config.yaml
head_dim: 32
vocab_size: 1024
norm_place: "pre"
rope_base: 10000.0
tie_embeddings: false
init_std_qkv: 0.0421
init_std_up: 0.0421
init_std_down: 0.00635
beta1: 0.95
lr_head: 0.00666
batch_tokens: 32768
seq_len: 1024
z_loss: 1e-05
Each number is 50 + 12 x the weight over the matrix's rms, rounded and kept within 0 to 99. Layers, rows and columns count from 0.

# layer 3 attention output (transposed), 256x256, rms 0.121, rows 158-159,190-194,224-225, columns 128-191
49 53 70 48 53 38 76 57 47 37 43 66 48 46 42 55 54 52 42 42 32 42 28 58 37 41 55 47 59 58 43 45 38 62 35 70 58 53 39 13 75 56 64 39 55 40 52 59 56 65 52 68 64 18 37 44 37 52 36 61 42 52 45 42
32 67 37 42 66 45 59 41 59 68 49 60 66 52 30 41 45 48 64 53 46 64 59 77 48 57 44 38 46 54 71 41 42 31 47 46 49 35 63 51 50 39 34 64 59 76 46 37 55 48 74 42 49 34 51 54 46 60 50 54 35 40 38 59
50 55 38 64 41 63 44 37 26 48 58 37 49 25 54 61 60 31 69 59 47 35 86 40 49 51 37 37 40 51 52 52 59 47 61 25 51 45 51 28 38 39 41 61 32 39 55 60 57 42 41 56 39 59 40 28 34 57 50 41 55 48 64 83
47 33 33 59 51 43 43 51 36 35 31 50 49 48 63 54 54 56 49 55 57 43 50 48 49 42 37 69 70 38 47 67 52 53 58 56 44 61 67 54 33 65 50 16 51 49 65 65 51 55 43 25 42 40 42 24 29 34 57 37 45 78 57 50
71 46 41 56 30 46 38 44 76 38 46 53 66 37 46 44 78 33 47 60 58 57 49 47 43 35 30 34 46 75 42 46 49 33 53 60 31 36 49 59 49 54 50 31 60 43 48 57 32 45 65 32 63 43 53 38 54 61 55 45 46 36 40 49
30 53 62 43 57 58 45 51 59 48 58 60 51 50 58 40 38 62 74 66 73 51 58 32 46 60 53 66 60 62 66 68 47 75 50 51 52 56 46 46 48 58 42 36 70 43 51 39 58 53 48 57 44 44 49 51 31 50 53 62 45 49 48 68
49 78 64 52 55 44 42 51 51 41 49 41 55 55 25 37 50 59 37 51 46 50 39 27 37 30 55 55 57 47 61 54 54 43 38 61 57 44 40 58 45 54 49 51 30 56 59 53 45 40 50 50 44 60 52 60 64 45 26 73 52 50 39 31
49 54 62 51 77 46 41 46 33 47 35 58 44 42 60 33 12 55 37 47 31 70 58 47 50 61 67 63 53 36 55 57 58 55 38 55 54 59 67 47 58 66 52 40 48 46 71 55 54 75 43 63 35 51 49 52 47 64 38 63 41 53 38 45
55 57 54 50 58 40 59 61 48 53 53 57 59 51 61 41 72 62 48 45 24 53 48 46 41 69 43 55 66 22 45 49 45 57 41 43 59 59 72 41 62 30 37 51 63 37 59 42 44 49 59 62 51 60 49 32 62 44 54 55 50 57 57 61
# layer 3 attention value, 128x256, rms 0.13, rows 95-98, columns 128-191
65 60 60 45 72 62 60 42 28 53 50 62 57 53 36 45 74 33 55 55 44 27 41 46 37 63 63 45 17 68 58 27 45 55 55 59 53 55 59 61 54 56 59 33 50 53 45 37 50 41 40 63 49 48 50 64 61 59 67 58 71 56 31 42
54 54 44 51 56 48 48 52 47 45 48 51 48 44 74 38 65 66 58 40 43 48 45 51 64 51 41 45 50 33 51 31 54 65 54 38 57 46 44 62 53 49 47 86 49 42 37 70 47 57 46 44 59 56 52 49 58 46 55 54 68 59 62 31
17 40 45 50 50 48 32 51 51 61 59 43 41 67 45 55 72 59 42 49 43 44 50 59 52 53 54 42 55 42 59 55 52 42 52 46 50 56 52 53 72 59 48 53 35 51 54 45 59 55 51 56 47 49 56 40 52 46 43 36 61 51 59 47
76 37 50 45 57 30 45 42 60 61 65 41 37 63 60 53 58 48 50 49 58 54 48 54 51 52 60 56 54 52 44 53 62 28 30 39 46 60 61 59 41 43 59 49 56 52 46 48 46 64 34 61 60 49 26 60 40 58 50 61 69 51 38 38
# layer 3 attention query, 256x256, rms 0.125, rows 192-255, columns 128-191
64 41 46 64 43 66 41 53 43 52 40 46 56 65 41 70 37 39 37 55 48 36 62 33 32 47 53 50 54 52 51 46 64 56 53 24 44 34 57 57 62 56 34 40 73 52 52 53 48 43 45 53 41 48 62 37 42 51 54 52 50 54 47 48
61 61 44 62 48 42 49 28 66 50 33 48 53 53 38 52 60 70 43 74 59 57 47 48 51 61 37 55 48 63 42 42 76 40 55 42 44 48 45 55 63 46 51 33 48 30 49 40 39 52 62 54 54 46 67 57 52 38 34 39 61 60 52 58
24 51 69 60 49 40 47 33 37 35 47 45 46 55 50 55 55 53 56 53 46 31 36 62 53 50 45 47 39 45 52 60 50 76 45 52 55 59 48 35 45 58 53 28 60 62 48 45 53 46 58 48 46 47 52 23 51 53 48 46 43 51 42 47
49 43 36 61 42 64 69 38 53 37 52 57 56 56 58 49 55 47 42 46 46 64 49 50 43 50 51 55 42 40 55 59 49 42 46 46 50 48 47 61 61 53 46 65 39 31 54 31 57 52 48 64 42 45 50 57 65 53 24 48 43 64 50 37
70 56 55 53 52 75 47 50 34 53 41 56 71 44 44 55 53 54 42 47 64 42 45 44 35 41 46 61 40 56 54 54 58 56 55 57 57 48 49 48 52 45 58 45 53 58 54 54 48 34 47 52 66 38 42 58 68 58 39 63 48 64 55 42
46 53 52 49 49 27 48 64 42 54 51 64 79 63 58 49 54 47 59 49 47 40 52 52 48 44 42 54 52 42 50 53 50 55 53 54 55 48 63 69 54 54 58 66 59 44 51 63 48 50 57 54 58 50 62 52 55 48 52 53 53 68 46 55
35 36 69 52 41 28 50 57 60 51 60 57 49 54 64 49 53 36 44 40 59 46 48 57 48 39 43 43 49 35 68 36 48 55 47 57 44 47 53 55 50 33 48 56 54 37 54 74 54 67 47 58 41 56 44 46 60 58 48 47 46 50 56 59
52 56 58 60 35 47 46 45 62 55 64 39 44 52 51 49 41 56 35 64 54 27 54 67 62 47 68 58 55 80 47 50 33 48 67 49 59 58 43 49 26 57 45 53 41 49 47 44 55 52 53 49 42 53 56 42 56 43 57 38 47 58 57 49
47 48 44 47 54 63 43 54 46 65 29 42 60 41 37 77 57 64 50 38 43 45 54 50 63 65 58 48 52 55 64 59 57 57 52 35 55 40 47 36 29 52 44 48 33 50 50 47 24 52 61 38 60 39 40 37 39 38 50 52 39 43 64 44
54 56 49 58 66 49 44 35 61 40 71 62 64 60 44 33 67 35 22 49 53 39 36 64 45 44 50 40 44 42 40 67 60 49 48 63 37 56 51 61 51 38 57 59 57 34 42 47 36 39 58 50 48 47 58 73 69 33 42 38 43 49 52 53
63 63 41 57 45 38 47 46 55 45 58 52 26 61 31 48 51 38 57 47 39 59 47 57 39 55 33 48 48 52 42 45 39 46 46 50 59 47 58 60 49 41 39 40 43 52 44 58 56 58 51 51 48 51 49 62 45 41 66 37 34 38 50 80
69 49 33 46 41 32 60 40 58 35 59 32 57 51 70 51 42 23 61 70 55 53 34 48 59 48 40 61 33 64 38 56 38 38 38 51 62 53 85 60 30 27 58 48 52 53 36 42 54 63 45 43 35 41 44 49 73 50 56 47 68 49 51 59
60 51 55 60 55 48 48 41 54 38 47 76 61 21 49 42 44 55 40 65 57 56 58 38 38 51 66 53 37 55 40 46 45 33 41 52 51 38 50 55 51 58 46 40 61 37 42 64 44 41 39 42 38 51 47 42 46 47 40 42 54 46 77 49
50 34 61 55 71 56 66 46 36 49 64 81 43 35 61 33 46 67 62 54 37 35 31 48 67 63 61 46 61 51 63 48 52 40 39 59 26 69 29 75 67 37 43 37 59 63 48 65 72 59 43 58 49 52 39 43 31 70 61 67 46 60 55 40
72 61 40 53 55 46 45 47 57 44 48 50 46 43 64 56 46 33 45 59 69 55 29 30 58 52 65 58 69 50 62 70 41 56 37 61 55 49 40 54 65 37 48 49 46 51 54 63 65 47 66 32 67 68 46 50 38 56 54 51 34 41 44 41
68 41 47 35 46 44 45 78 43 35 60 43 37 49 51 46 31 61 49 54 55 61 37 47 65 58 51 35 66 59 72 57 48 74 70 63 30 56 49 52 33 66 35 20 69 54 48 33 42 50 64 41 44 49 36 32 79 58 51 48 65 20 64 36
57 42 68 49 71 71 29 39 21 44 46 50 54 71 59 55 33 56 60 55 55 47 55 47 60 63 51 44 22 68 44 57 37 47 45 41 59 66 28 66 60 58 48 56 59 32 56 21 47 53 31 38 44 50 44 59 65 35 44 35 71 46 53 39
47 37 62 58 50 51 58 53 48 59 62 49 59 61 53 70 25 52 64 38 54 26 39 51 59 59 42 45 59 47 41 39 47 41 38 45 61 58 28 50 46 66 50 49 46 53 46 62 53 36 49 55 51 49 47 35 41 53 67 51 48 55 54 53
43 55 64 32 41 53 58 60 53 53 47 72 29 37 63 45 41 48 50 53 63 48 62 39 53 36 45 50 56 37 54 57 40 71 71 65 17 55 44 62 43 44 48 52 40 38 34 46 56 46 50 53 50 51 46 58 57 54 54 51 41 54 50 54
39 64 48 38 41 61 41 45 38 64 56 47 53 31 43 46 43 49 44 58 47 35 47 43 46 50 48 62 34 44 52 40 60 44 51 56 55 45 71 58 39 49 61 58 52 45 44 52 46 30 43 48 58 38 50 64 49 44 52 49 38 47 47 59
41 35 49 47 56 49 44 45 33 59 55 27 39 57 48 54 46 61 32 64 58 45 59 42 72 58 50 49 57 64 43 42 49 52 43 55 75 42 43 51 71 37 51 45 54 66 37 36 54 43 58 44 58 40 42 36 30 45 55 70 60 46 65 49
47 38 53 46 58 59 48 49 49 66 56 59 61 68 49 55 66 40 42 31 61 49 42 62 32 63 49 49 58 67 49 52 58 49 43 61 76 33 47 59 61 23 35 34 63 57 51 40 45 36 41 42 52 37 49 51 63 52 46 61 55 44 57 50
54 55 55 52 49 53 54 44 61 65 38 63 51 55 47 43 68 70 37 49 46 46 50 63 42 55 60 65 54 61 42 56 48 57 59 56 58 34 50 53 47 42 50 51 31 58 65 42 56 70 58 52 48 48 46 58 52 43 39 54 34 68 45 52
38 58 47 38 40 50 63 51 69 31 55 49 43 55 42 21 46 37 60 63 43 67 54 47 44 58 52 53 54 53 38 42 36 43 42 41 48 60 43 59 46 56 56 50 56 36 38 28 52 64 46 49 56 60 60 64 36 49 37 47 44 47 47 57
49 45 49 73 44 61 48 55 44 64 38 42 47 48 46 41 51 47 59 61 54 37 30 62 47 27 51 46 47 37 39 49 61 50 79 52 51 49 37 43 52 43 48 68 57 38 46 50 60 38 57 47 46 41 49 61 34 35 39 57 49 56 66 53
62 29 55 49 62 42 48 44 62 26 55 49 58 31 47 37 59 28 63 52 63 43 42 53 41 50 34 40 49 52 55 52 45 50 39 48 39 36 62 58 60 32 58 75 63 38 56 54 45 31 43 53 37 56 56 38 72 48 41 27 47 47 45 63
38 30 53 45 57 37 46 60 71 60 63 46 31 26 48 50 71 31 52 35 68 30 59 46 71 70 80 27 77 59 54 57 43 33 41 49 51 69 26 30 41 49 56 21 42 74 53 64 39 56 55 36 41 33 43 41 29 50 83 31 60 51 50 49
29 45 45 47 51 41 47 62 33 48 52 33 52 37 58 71 60 47 61 66 51 60 46 40 33 50 55 40 44 30 71 38 47 58 36 37 42 53 59 33 56 54 52 62 60 38 59 71 46 43 46 43 65 45 60 55 36 53 62 43 49 49 51 50
43 48 67 52 42 51 72 44 53 36 32 60 42 50 69 55 54 51 52 39 43 52 39 40 59 68 40 53 64 52 27 64 65 48 51 51 47 57 60 30 64 45 56 51 43 46 46 47 68 26 44 51 29 63 53 59 40 30 64 59 37 32 62 51
55 59 54 60 56 56 53 47 39 58 51 58 61 39 47 58 65 56 68 47 52 45 62 57 56 40 47 55 52 50 58 32 48 67 50 53 57 57 51 66 64 34 46 48 62 37 50 45 52 35 55 65 37 50 38 48 26 58 34 29 51 38 52 63
54 75 30 56 50 40 37 69 56 53 79 49 34 44 38 38 17 32 42 50 56 33 56 43 41 45 58 68 64 42 59 42 39 55 62 42 58 49 51 32 54 67 32 54 48 60 66 33 57 54 58 48 55 57 42 45 66 51 45 35 45 49 40 29
49 80 51 56 61 69 52 37 37 42 69 59 50 53 58 39 57 61 59 59 71 67 27 41 29 27 35 26 44 36 55 36 19 53 68 49 53 37 69 51 41 25 46 70 65 56 69 50 44 60 39 57 37 64 60 46 50 45 43 33 36 53 27 58
74 54 54 46 64 48 63 51 41 46 53 35 46 39 51 63 61 45 51 47 50 43 75 29 48 41 50 12 43 68 50 46 46 42 42 26 64 62 42 12 48 46 46 55 72 51 62 50 60 57 57 61 40 52 62 28 52 39 38 44 31 39 39 46
68 51 24 52 66 51 48 25 67 70 51 45 39 57 40 54 42 52 42 48 59 65 42 43 60 65 34 45 37 57 58 53 68 68 31 41 36 21 58 61 46 34 40 57 36 48 59 51 60 60 61 48 31 40 63 43 33 45 65 58 48 33 43 49
53 26 56 53 49 46 48 80 40 54 49 55 77 44 59 51 47 65 56 56 54 66 59 65 69 50 50 09 61 68 31 41 44 48 64 41 63 61 47 55 44 30 52 39 48 52 46 57 56 58 50 50 62 48 66 36 49 31 41 25 46 53 57 68
42 51 56 54 44 53 52 46 44 48 35 74 51 65 57 41 65 56 33 48 43 53 51 39 46 46 62 59 47 32 61 49 67 37 58 45 50 41 50 40 54 54 42 56 40 50 55 41 48 52 53 54 45 41 50 59 71 54 53 59 49 73 37 50
48 49 46 55 49 47 41 20 52 37 58 56 60 28 53 42 38 59 52 27 35 64 48 36 50 39 62 44 45 70 57 53 59 45 30 51 64 44 48 52 53 44 45 47 54 60 41 54 43 58 63 39 51 71 43 53 49 72 64 58 52 48 47 37
19 44 55 39 52 68 55 60 56 42 39 49 49 52 48 53 69 44 35 42 48 37 27 60 65 55 49 41 44 48 59 54 50 52 53 51 52 62 47 38 45 56 49 43 54 47 41 39 33 46 61 50 47 58 30 49 59 55 56 30 45 61 44 40
39 57 45 58 50 67 59 56 45 49 39 52 40 55 49 67 67 54 48 33 47 56 48 44 64 65 46 35 50 51 58 54 25 58 51 67 43 53 42 39 66 34 54 36 49 46 53 60 44 55 60 65 35 48 39 56 76 53 63 58 48 54 52 62
63 69 43 33 31 32 49 54 62 66 35 43 48 42 48 32 57 35 48 68 53 37 40 53 60 45 62 45 27 50 46 46 69 49 38 37 68 43 47 63 81 54 63 59 62 28 45 39 57 45 22 55 23 45 46 55 72 65 47 56 57 31 51 50
50 50 69 63 56 47 54 49 66 52 31 59 48 43 62 59 51 58 41 34 55 57 70 65 54 39 59 60 36 57 55 45 61 65 56 49 60 28 54 55 50 63 47 45 52 57 43 57 53 59 44 59 39 35 52 54 64 29 66 42 51 45 48 46
41 50 73 43 60 37 45 65 80 53 77 67 76 38 45 61 36 63 44 49 44 56 52 55 29 31 40 63 54 36 51 55 64 70 39 65 60 48 47 53 41 85 36 59 62 62 60 37 62 69 29 44 54 38 50 52 40 46 68 53 57 55 46 52
66 58 42 58 69 54 43 44 61 45 52 48 51 50 57 31 44 49 77 65 37 57 33 58 63 45 54 47 40 44 30 30 61 52 51 56 45 69 53 40 71 47 54 68 81 60 36 50 32 65 57 66 44 41 59 58 53 59 47 63 41 40 58 71
76 39 44 77 40 25 57 63 47 59 49 54 38 62 51 41 15 49 68 39 37 36 35 35 38 39 49 54 70 64 50 65 46 45 52 72 46 42 61 44 53 47 46 52 55 39 57 45 49 56 45 22 06 74 65 53 86 42 73 44 45 43 72 46
58 53 39 56 40 50 41 53 43 54 65 57 62 49 42 53 45 34 46 54 20 33 56 39 56 33 52 52 64 37 51 32 50 39 33 68 73 35 52 42 55 53 45 64 49 27 52 84 71 42 43 66 35 58 56 48 44 58 47 39 23 46 48 68
38 48 44 40 54 68 52 56 67 04 62 47 61 55 58 37 53 49 54 41 40 39 14 56 67 71 75 68 19 45 65 39 60 38 57 64 39 45 43 42 80 68 36 25 53 61 40 64 66 60 45 66 53 42 71 68 51 53 59 31 26 38 63 49
48 36 36 40 44 53 69 38 68 52 50 51 29 47 25 53 60 51 46 39 48 46 50 65 63 46 63 56 55 43 42 66 52 58 37 41 38 52 59 52 36 73 67 11 49 65 67 76 46 52 77 57 81 50 51 56 80 52 27 40 27 58 53 22
64 59 23 36 52 40 51 85 55 64 52 40 38 55 65 55 18 45 58 55 38 35 32 26 46 26 65 43 58 53 59 32 50 64 43 49 64 45 65 63 44 46 43 51 37 35 24 35 41 44 26 50 52 35 48 59 56 50 70 52 51 44 44 50
49 47 46 51 56 42 34 39 54 54 41 45 66 42 82 35 56 45 57 65 56 20 60 59 52 40 44 40 43 60 40 58 32 56 44 60 64 49 52 63 36 54 45 43 37 48 32 55 54 48 39 51 43 44 42 47 42 51 50 36 52 55 55 53
47 47 47 65 46 36 42 49 45 43 47 51 58 54 62 45 46 53 60 61 50 44 45 47 50 44 48 43 60 54 30 45 55 51 50 53 42 60 49 22 56 62 57 42 57 75 47 50 55 54 35 61 53 58 44 54 56 47 36 57 44 42 53 47
51 59 53 41 42 43 50 44 49 54 48 72 42 62 60 33 51 39 34 51 53 35 63 42 54 42 38 52 49 35 50 48 37 53 55 74 44 42 50 51 38 52 51 45 23 52 50 70 50 63 53 63 33 42 48 34 42 51 50 47 42 71 52 64
46 38 59 46 47 51 57 35 47 73 48 39 53 51 58 58 46 51 34 66 58 53 58 61 79 51 33 78 28 60 54 47 55 64 28 48 44 33 52 56 46 45 69 48 48 55 52 53 49 38 50 54 63 31 48 46 56 63 41 24 37 53 50 51
53 44 31 46 61 44 28 59 55 58 64 53 42 41 53 48 45 53 55 58 44 64 61 48 48 52 51 47 62 51 61 48 59 39 31 36 24 43 50 40 33 69 34 60 58 44 47 43 63 70 61 43 56 38 42 49 41 24 52 62 61 42 59 67
48 61 46 46 54 69 48 24 54 65 65 63 43 53 24 44 30 54 68 45 63 50 37 49 50 39 46 29 48 55 40 47 42 55 43 67 49 64 54 51 50 68 34 69 40 49 47 55 27 34 76 59 59 30 61 58 52 41 46 32 64 54 51 50
72 54 45 52 45 38 56 61 41 47 78 47 39 60 44 48 48 36 56 52 57 36 47 65 39 46 57 45 55 50 39 33 55 39 49 45 56 59 50 52 31 33 72 55 30 39 64 54 56 37 48 44 43 37 55 59 45 48 36 50 42 51 55 65
40 47 43 46 59 79 45 41 56 56 47 66 29 48 48 43 43 58 33 26 49 47 45 33 44 48 56 25 42 44 43 55 59 63 30 55 50 60 52 55 09 71 44 65 30 51 71 68 30 49 46 39 42 40 63 60 53 41 56 42 30 47 54 62
36 42 26 49 56 76 52 49 63 46 47 55 59 75 48 49 52 36 41 47 60 65 07 20 44 33 40 64 44 47 61 70 47 48 59 52 52 41 49 53 55 41 23 55 38 41 44 40 58 39 31 53 35 76 47 75 66 40 51 62 41 46 36 55
42 57 46 57 64 56 43 49 62 29 36 46 36 52 40 47 65 44 39 57 56 41 70 52 44 64 53 60 58 47 45 61 61 53 56 51 52 54 45 76 47 78 64 48 58 41 49 60 51 45 29 68 46 43 46 48 44 66 46 47 62 55 46 55
50 48 43 45 53 52 51 61 30 57 60 52 50 57 42 42 47 28 38 34 45 73 51 34 63 47 60 40 82 54 55 66 64 38 38 59 19 40 76 42 62 63 54 43 62 52 45 18 52 54 65 64 74 49 50 74 34 39 51 39 47 52 56 53
61 46 58 63 73 52 46 59 52 52 79 43 53 42 33 52 42 47 34 50 61 66 62 46 68 50 35 43 59 65 51 43 40 48 65 45 76 41 59 60 41 40 32 59 60 64 30 68 42 54 57 73 40 49 59 62 42 68 47 60 65 63 52 66
33 47 61 68 51 63 34 55 54 42 73 38 53 59 59 80 34 71 60 45 49 59 52 58 40 71 43 80 32 74 43 41 49 49 39 45 42 57 57 56 72 28 49 51 64 63 52 45 34 27 43 41 42 61 60 64 53 35 59 56 44 60 57 33
57 52 48 50 62 61 58 45 56 51 56 52 34 43 88 36 45 65 83 34 58 61 84 62 32 49 69 52 71 54 25 50 38 52 50 40 56 35 47 42 74 64 59 48 48 38 66 49 22 39 37 61 38 74 68 14 36 66 48 46 61 65 68 61
72 53 48 49 64 68 55 52 58 60 52 40 19 61 73 44 57 51 39 50 47 34 66 43 46 46 35 61 28 25 63 47 48 45 29 64 40 33 58 50 59 42 37 51 63 53 10 45 51 58 84 54 36 71 55 63 66 70 40 47 61 76 41 46
42 76 59 59 54 70 45 52 66 33 29 30 39 53 69 52 42 36 49 51 54 36 75 40 43 62 19 24 32 57 54 39 31 49 54 72 70 44 42 57 50 51 55 61 37 31 49 55 36 30 47 38 50 54 29 41 64 49 71 43 70 49 59 59
# layer 3 attention key, 128x256, rms 0.126, rows 96-127, columns 128-191
45 40 42 51 67 36 79 55 57 30 48 54 45 44 37 52 71 52 45 52 47 26 59 54 69 48 42 50 46 52 49 38 26 43 51 61 50 42 61 50 53 77 35 60 48 63 55 60 40 42 59 62 60 72 54 68 47 35 45 67 62 55 45 47
48 46 48 60 36 64 30 51 35 59 43 67 40 51 64 45 49 65 48 44 45 65 50 56 51 60 53 44 38 62 47 71 36 30 61 39 49 61 54 49 44 54 55 57 52 59 45 68 61 37 46 40 41 55 51 66 53 44 52 37 45 63 30 42
64 51 15 49 60 53 44 63 41 40 47 48 55 60 35 46 62 45 57 67 53 65 39 50 38 56 37 68 48 47 42 41 56 36 51 74 40 57 36 57 31 55 45 52 50 58 62 58 52 25 43 55 46 43 38 59 53 50 46 55 45 26 55 20
51 42 60 56 40 61 42 54 36 45 51 53 46 45 56 65 44 60 54 37 74 49 51 57 42 68 39 51 67 70 55 60 62 40 44 34 39 44 52 48 31 53 49 51 42 73 50 40 53 66 59 37 34 37 56 58 41 46 40 46 48 55 55 44
44 30 51 67 62 47 43 53 63 58 36 49 43 63 56 37 56 46 66 54 60 50 60 63 57 77 49 32 35 27 57 49 60 57 55 43 40 65 51 06 45 49 42 55 37 61 64 20 60 43 44 66 55 42 39 55 43 72 54 52 61 66 30 73
28 47 81 49 24 47 47 71 37 47 37 60 58 37 68 46 48 67 58 44 42 52 65 59 47 43 54 50 78 46 48 48 61 48 47 54 51 51 47 32 41 56 38 52 44 75 46 37 43 65 72 46 50 41 66 49 60 45 62 51 41 60 71 58
66 62 56 63 57 52 53 55 57 45 56 37 70 58 49 45 48 32 35 53 51 31 54 57 65 41 49 45 34 32 48 56 53 41 55 40 58 56 58 53 40 41 38 47 68 62 47 62 47 43 58 58 35 34 40 53 41 46 52 59 44 48 50 40
56 57 37 46 36 63 53 55 64 51 65 49 71 62 50 66 55 63 42 38 51 48 42 67 54 57 33 55 53 59 58 49 53 42 53 59 50 64 67 54 54 65 45 37 46 60 45 61 44 41 63 31 33 42 61 40 66 67 29 56 61 84 61 55
66 52 59 45 42 67 45 42 34 48 55 53 50 57 38 57 32 09 44 34 60 53 45 75 68 68 43 65 39 33 40 43 67 44 44 37 48 37 42 62 43 65 69 56 46 46 48 43 38 62 45 50 43 48 34 47 57 49 55 52 41 46 71 46
38 74 62 45 58 67 47 25 32 54 50 65 50 62 67 56 49 58 74 34 51 56 78 58 67 68 75 81 46 35 51 56 42 37 35 51 62 42 60 31 63 68 52 44 78 70 61 62 55 23 41 58 23 37 54 58 39 42 46 73 40 53 16 48
39 70 42 49 65 50 37 36 37 50 52 29 48 57 52 46 40 54 51 49 83 42 65 47 45 25 56 55 51 53 42 44 43 44 64 52 53 58 62 30 61 36 38 63 44 33 50 51 73 42 43 60 55 28 65 57 51 43 40 65 37 40 30 62
51 53 38 50 59 56 43 40 50 50 54 53 39 48 60 69 32 21 62 56 55 46 44 49 59 40 69 67 43 31 43 76 29 62 21 40 66 38 66 46 58 28 40 49 45 46 48 47 38 55 46 54 37 54 44 38 62 60 58 44 50 43 44 44
60 39 61 62 80 31 39 30 30 36 46 29 63 37 52 60 25 39 42 44 39 69 30 30 38 42 60 29 22 42 39 69 40 52 45 46 52 55 42 53 22 51 56 39 57 30 53 46 37 52 32 55 38 32 27 46 61 44 25 48 52 40 75 58
78 81 59 54 60 34 51 59 27 53 20 59 59 43 56 28 59 41 45 49 45 41 27 32 61 65 42 43 36 51 72 49 56 50 66 26 71 44 44 58 55 58 50 26 30 57 50 72 72 26 55 53 41 62 27 67 51 15 42 38 68 60 30 40
47 46 31 29 61 50 49 49 59 44 32 54 39 43 55 72 38 35 25 60 39 64 50 15 69 51 60 63 41 46 46 68 33 39 53 29 40 50 42 39 41 58 38 69 60 56 38 67 40 65 52 57 51 41 46 57 49 26 38 38 51 57 44 50
42 62 46 55 69 52 62 64 41 73 45 71 29 50 58 48 63 53 19 44 25 54 24 36 58 81 41 39 43 63 54 43 50 26 51 44 63 48 63 49 46 58 48 46 99 76 40 35 42 48 44 45 46 44 59 47 42 65 63 45 48 36 42 40
75 57 39 30 39 38 47 51 50 49 49 50 46 66 35 40 52 50 53 69 37 57 68 46 43 58 55 43 50 49 65 55 60 41 47 60 39 52 44 43 48 50 66 36 50 44 89 58 47 51 31 44 39 56 54 40 43 57 65 50 36 37 51 51
54 68 14 46 67 66 42 38 39 62 57 43 65 59 40 36 42 37 48 55 70 49 43 47 43 68 38 38 42 22 54 55 39 51 39 38 31 46 60 53 57 47 57 51 65 58 48 50 57 47 58 43 24 58 38 48 59 44 59 49 40 51 46 38
33 47 61 59 36 31 66 46 65 35 54 52 43 32 63 66 39 34 58 46 47 43 33 66 40 43 54 44 42 52 48 43 34 41 44 51 46 50 55 53 54 38 37 44 77 53 51 34 60 41 62 43 62 32 53 50 33 41 49 42 46 37 58 50
33 47 66 53 39 49 45 45 49 49 57 65 51 59 59 55 67 39 47 52 55 47 53 37 39 49 52 47 46 55 41 60 45 48 62 59 91 67 33 60 54 69 49 41 60 39 53 51 56 41 46 50 28 49 46 48 55 46 50 35 46 42 52 57
55 62 40 48 69 38 37 40 38 34 47 37 69 42 36 24 49 38 41 68 59 63 59 51 49 47 44 34 43 56 45 39 46 53 41 47 56 53 70 38 47 37 51 41 45 66 51 47 61 41 54 58 45 60 60 63 57 64 37 47 63 43 50 44
44 33 73 68 50 56 36 77 46 59 49 63 50 53 34 56 50 50 56 59 58 56 63 39 54 70 69 59 61 61 21 42 65 50 50 68 31 49 54 38 57 63 52 55 57 45 61 41 68 44 67 48 45 57 56 42 68 59 61 65 62 43 59 61
40 56 64 56 44 47 45 80 70 46 36 55 62 51 68 61 44 45 52 43 62 23 44 60 73 36 52 53 51 48 43 67 55 51 54 45 72 47 57 67 48 69 43 53 63 57 23 52 47 58 71 50 52 34 43 31 37 53 55 32 49 39 57 33
63 52 52 52 21 56 46 46 53 55 53 32 54 37 65 55 62 50 50 30 50 20 43 54 37 51 48 73 57 51 56 50 48 39 51 51 66 51 44 57 35 48 53 66 42 48 45 52 50 35 67 47 47 38 70 53 53 51 36 65 61 56 55 38
58 66 54 40 53 48 50 42 44 44 38 31 47 45 27 46 51 43 46 61 54 17 39 27 52 50 59 42 50 56 40 52 31 61 41 47 36 52 64 41 50 38 55 59 34 52 46 45 73 50 40 41 59 57 61 64 50 42 39 62 69 83 67 53
57 69 36 69 78 49 48 28 55 54 10 23 54 74 44 46 52 23 54 59 62 49 73 49 39 63 51 64 38 51 64 48 28 73 68 52 55 38 62 52 64 46 51 46 55 40 38 44 33 61 82 57 57 45 44 45 34 30 71 58 51 56 47 61
39 46 52 47 64 62 44 43 36 52 24 59 43 55 67 58 38 38 45 55 51 51 46 27 46 37 53 42 49 61 55 48 67 38 50 43 52 42 43 41 47 47 43 56 51 64 38 60 34 36 45 62 46 55 41 27 50 71 66 52 50 42 39 43
60 54 65 65 34 44 20 54 39 35 44 39 52 59 50 33 55 35 37 54 68 50 51 42 49 60 39 36 45 54 31 64 64 46 56 43 55 67 61 63 45 48 66 59 45 32 65 48 32 55 44 52 53 31 43 66 39 44 50 48 58 40 59 47
43 47 58 47 40 41 60 53 35 54 53 50 47 40 49 51 67 35 59 65 30 53 62 57 37 59 40 59 50 41 32 64 49 43 40 58 56 44 36 41 66 46 45 57 57 31 50 52 45 52 59 61 57 61 52 55 56 41 49 45 50 65 56 58
44 48 51 63 38 63 53 46 48 37 31 50 77 21 45 46 54 83 70 45 50 45 39 70 57 89 56 51 19 66 33 43 37 48 40 61 27 66 69 55 27 43 42 50 61 34 49 46 42 48 51 51 31 52 55 87 50 54 36 46 45 52 62 30
32 33 40 24 44 58 31 39 48 35 57 41 42 51 74 75 34 48 34 49 43 44 50 40 35 34 55 49 71 46 49 49 70 44 13 45 69 49 53 56 80 56 62 47 46 62 69 59 55 44 25 31 61 67 46 38 56 39 51 34 75 54 61 47
53 48 49 51 47 26 53 52 36 39 55 50 61 48 56 44 56 51 57 53 65 58 51 46 42 25 68 64 42 65 59 54 53 55 52 51 49 44 33 59 42 57 49 51 53 64 59 63 63 53 56 72 59 51 51 41 52 51 32 28 47 53 54 47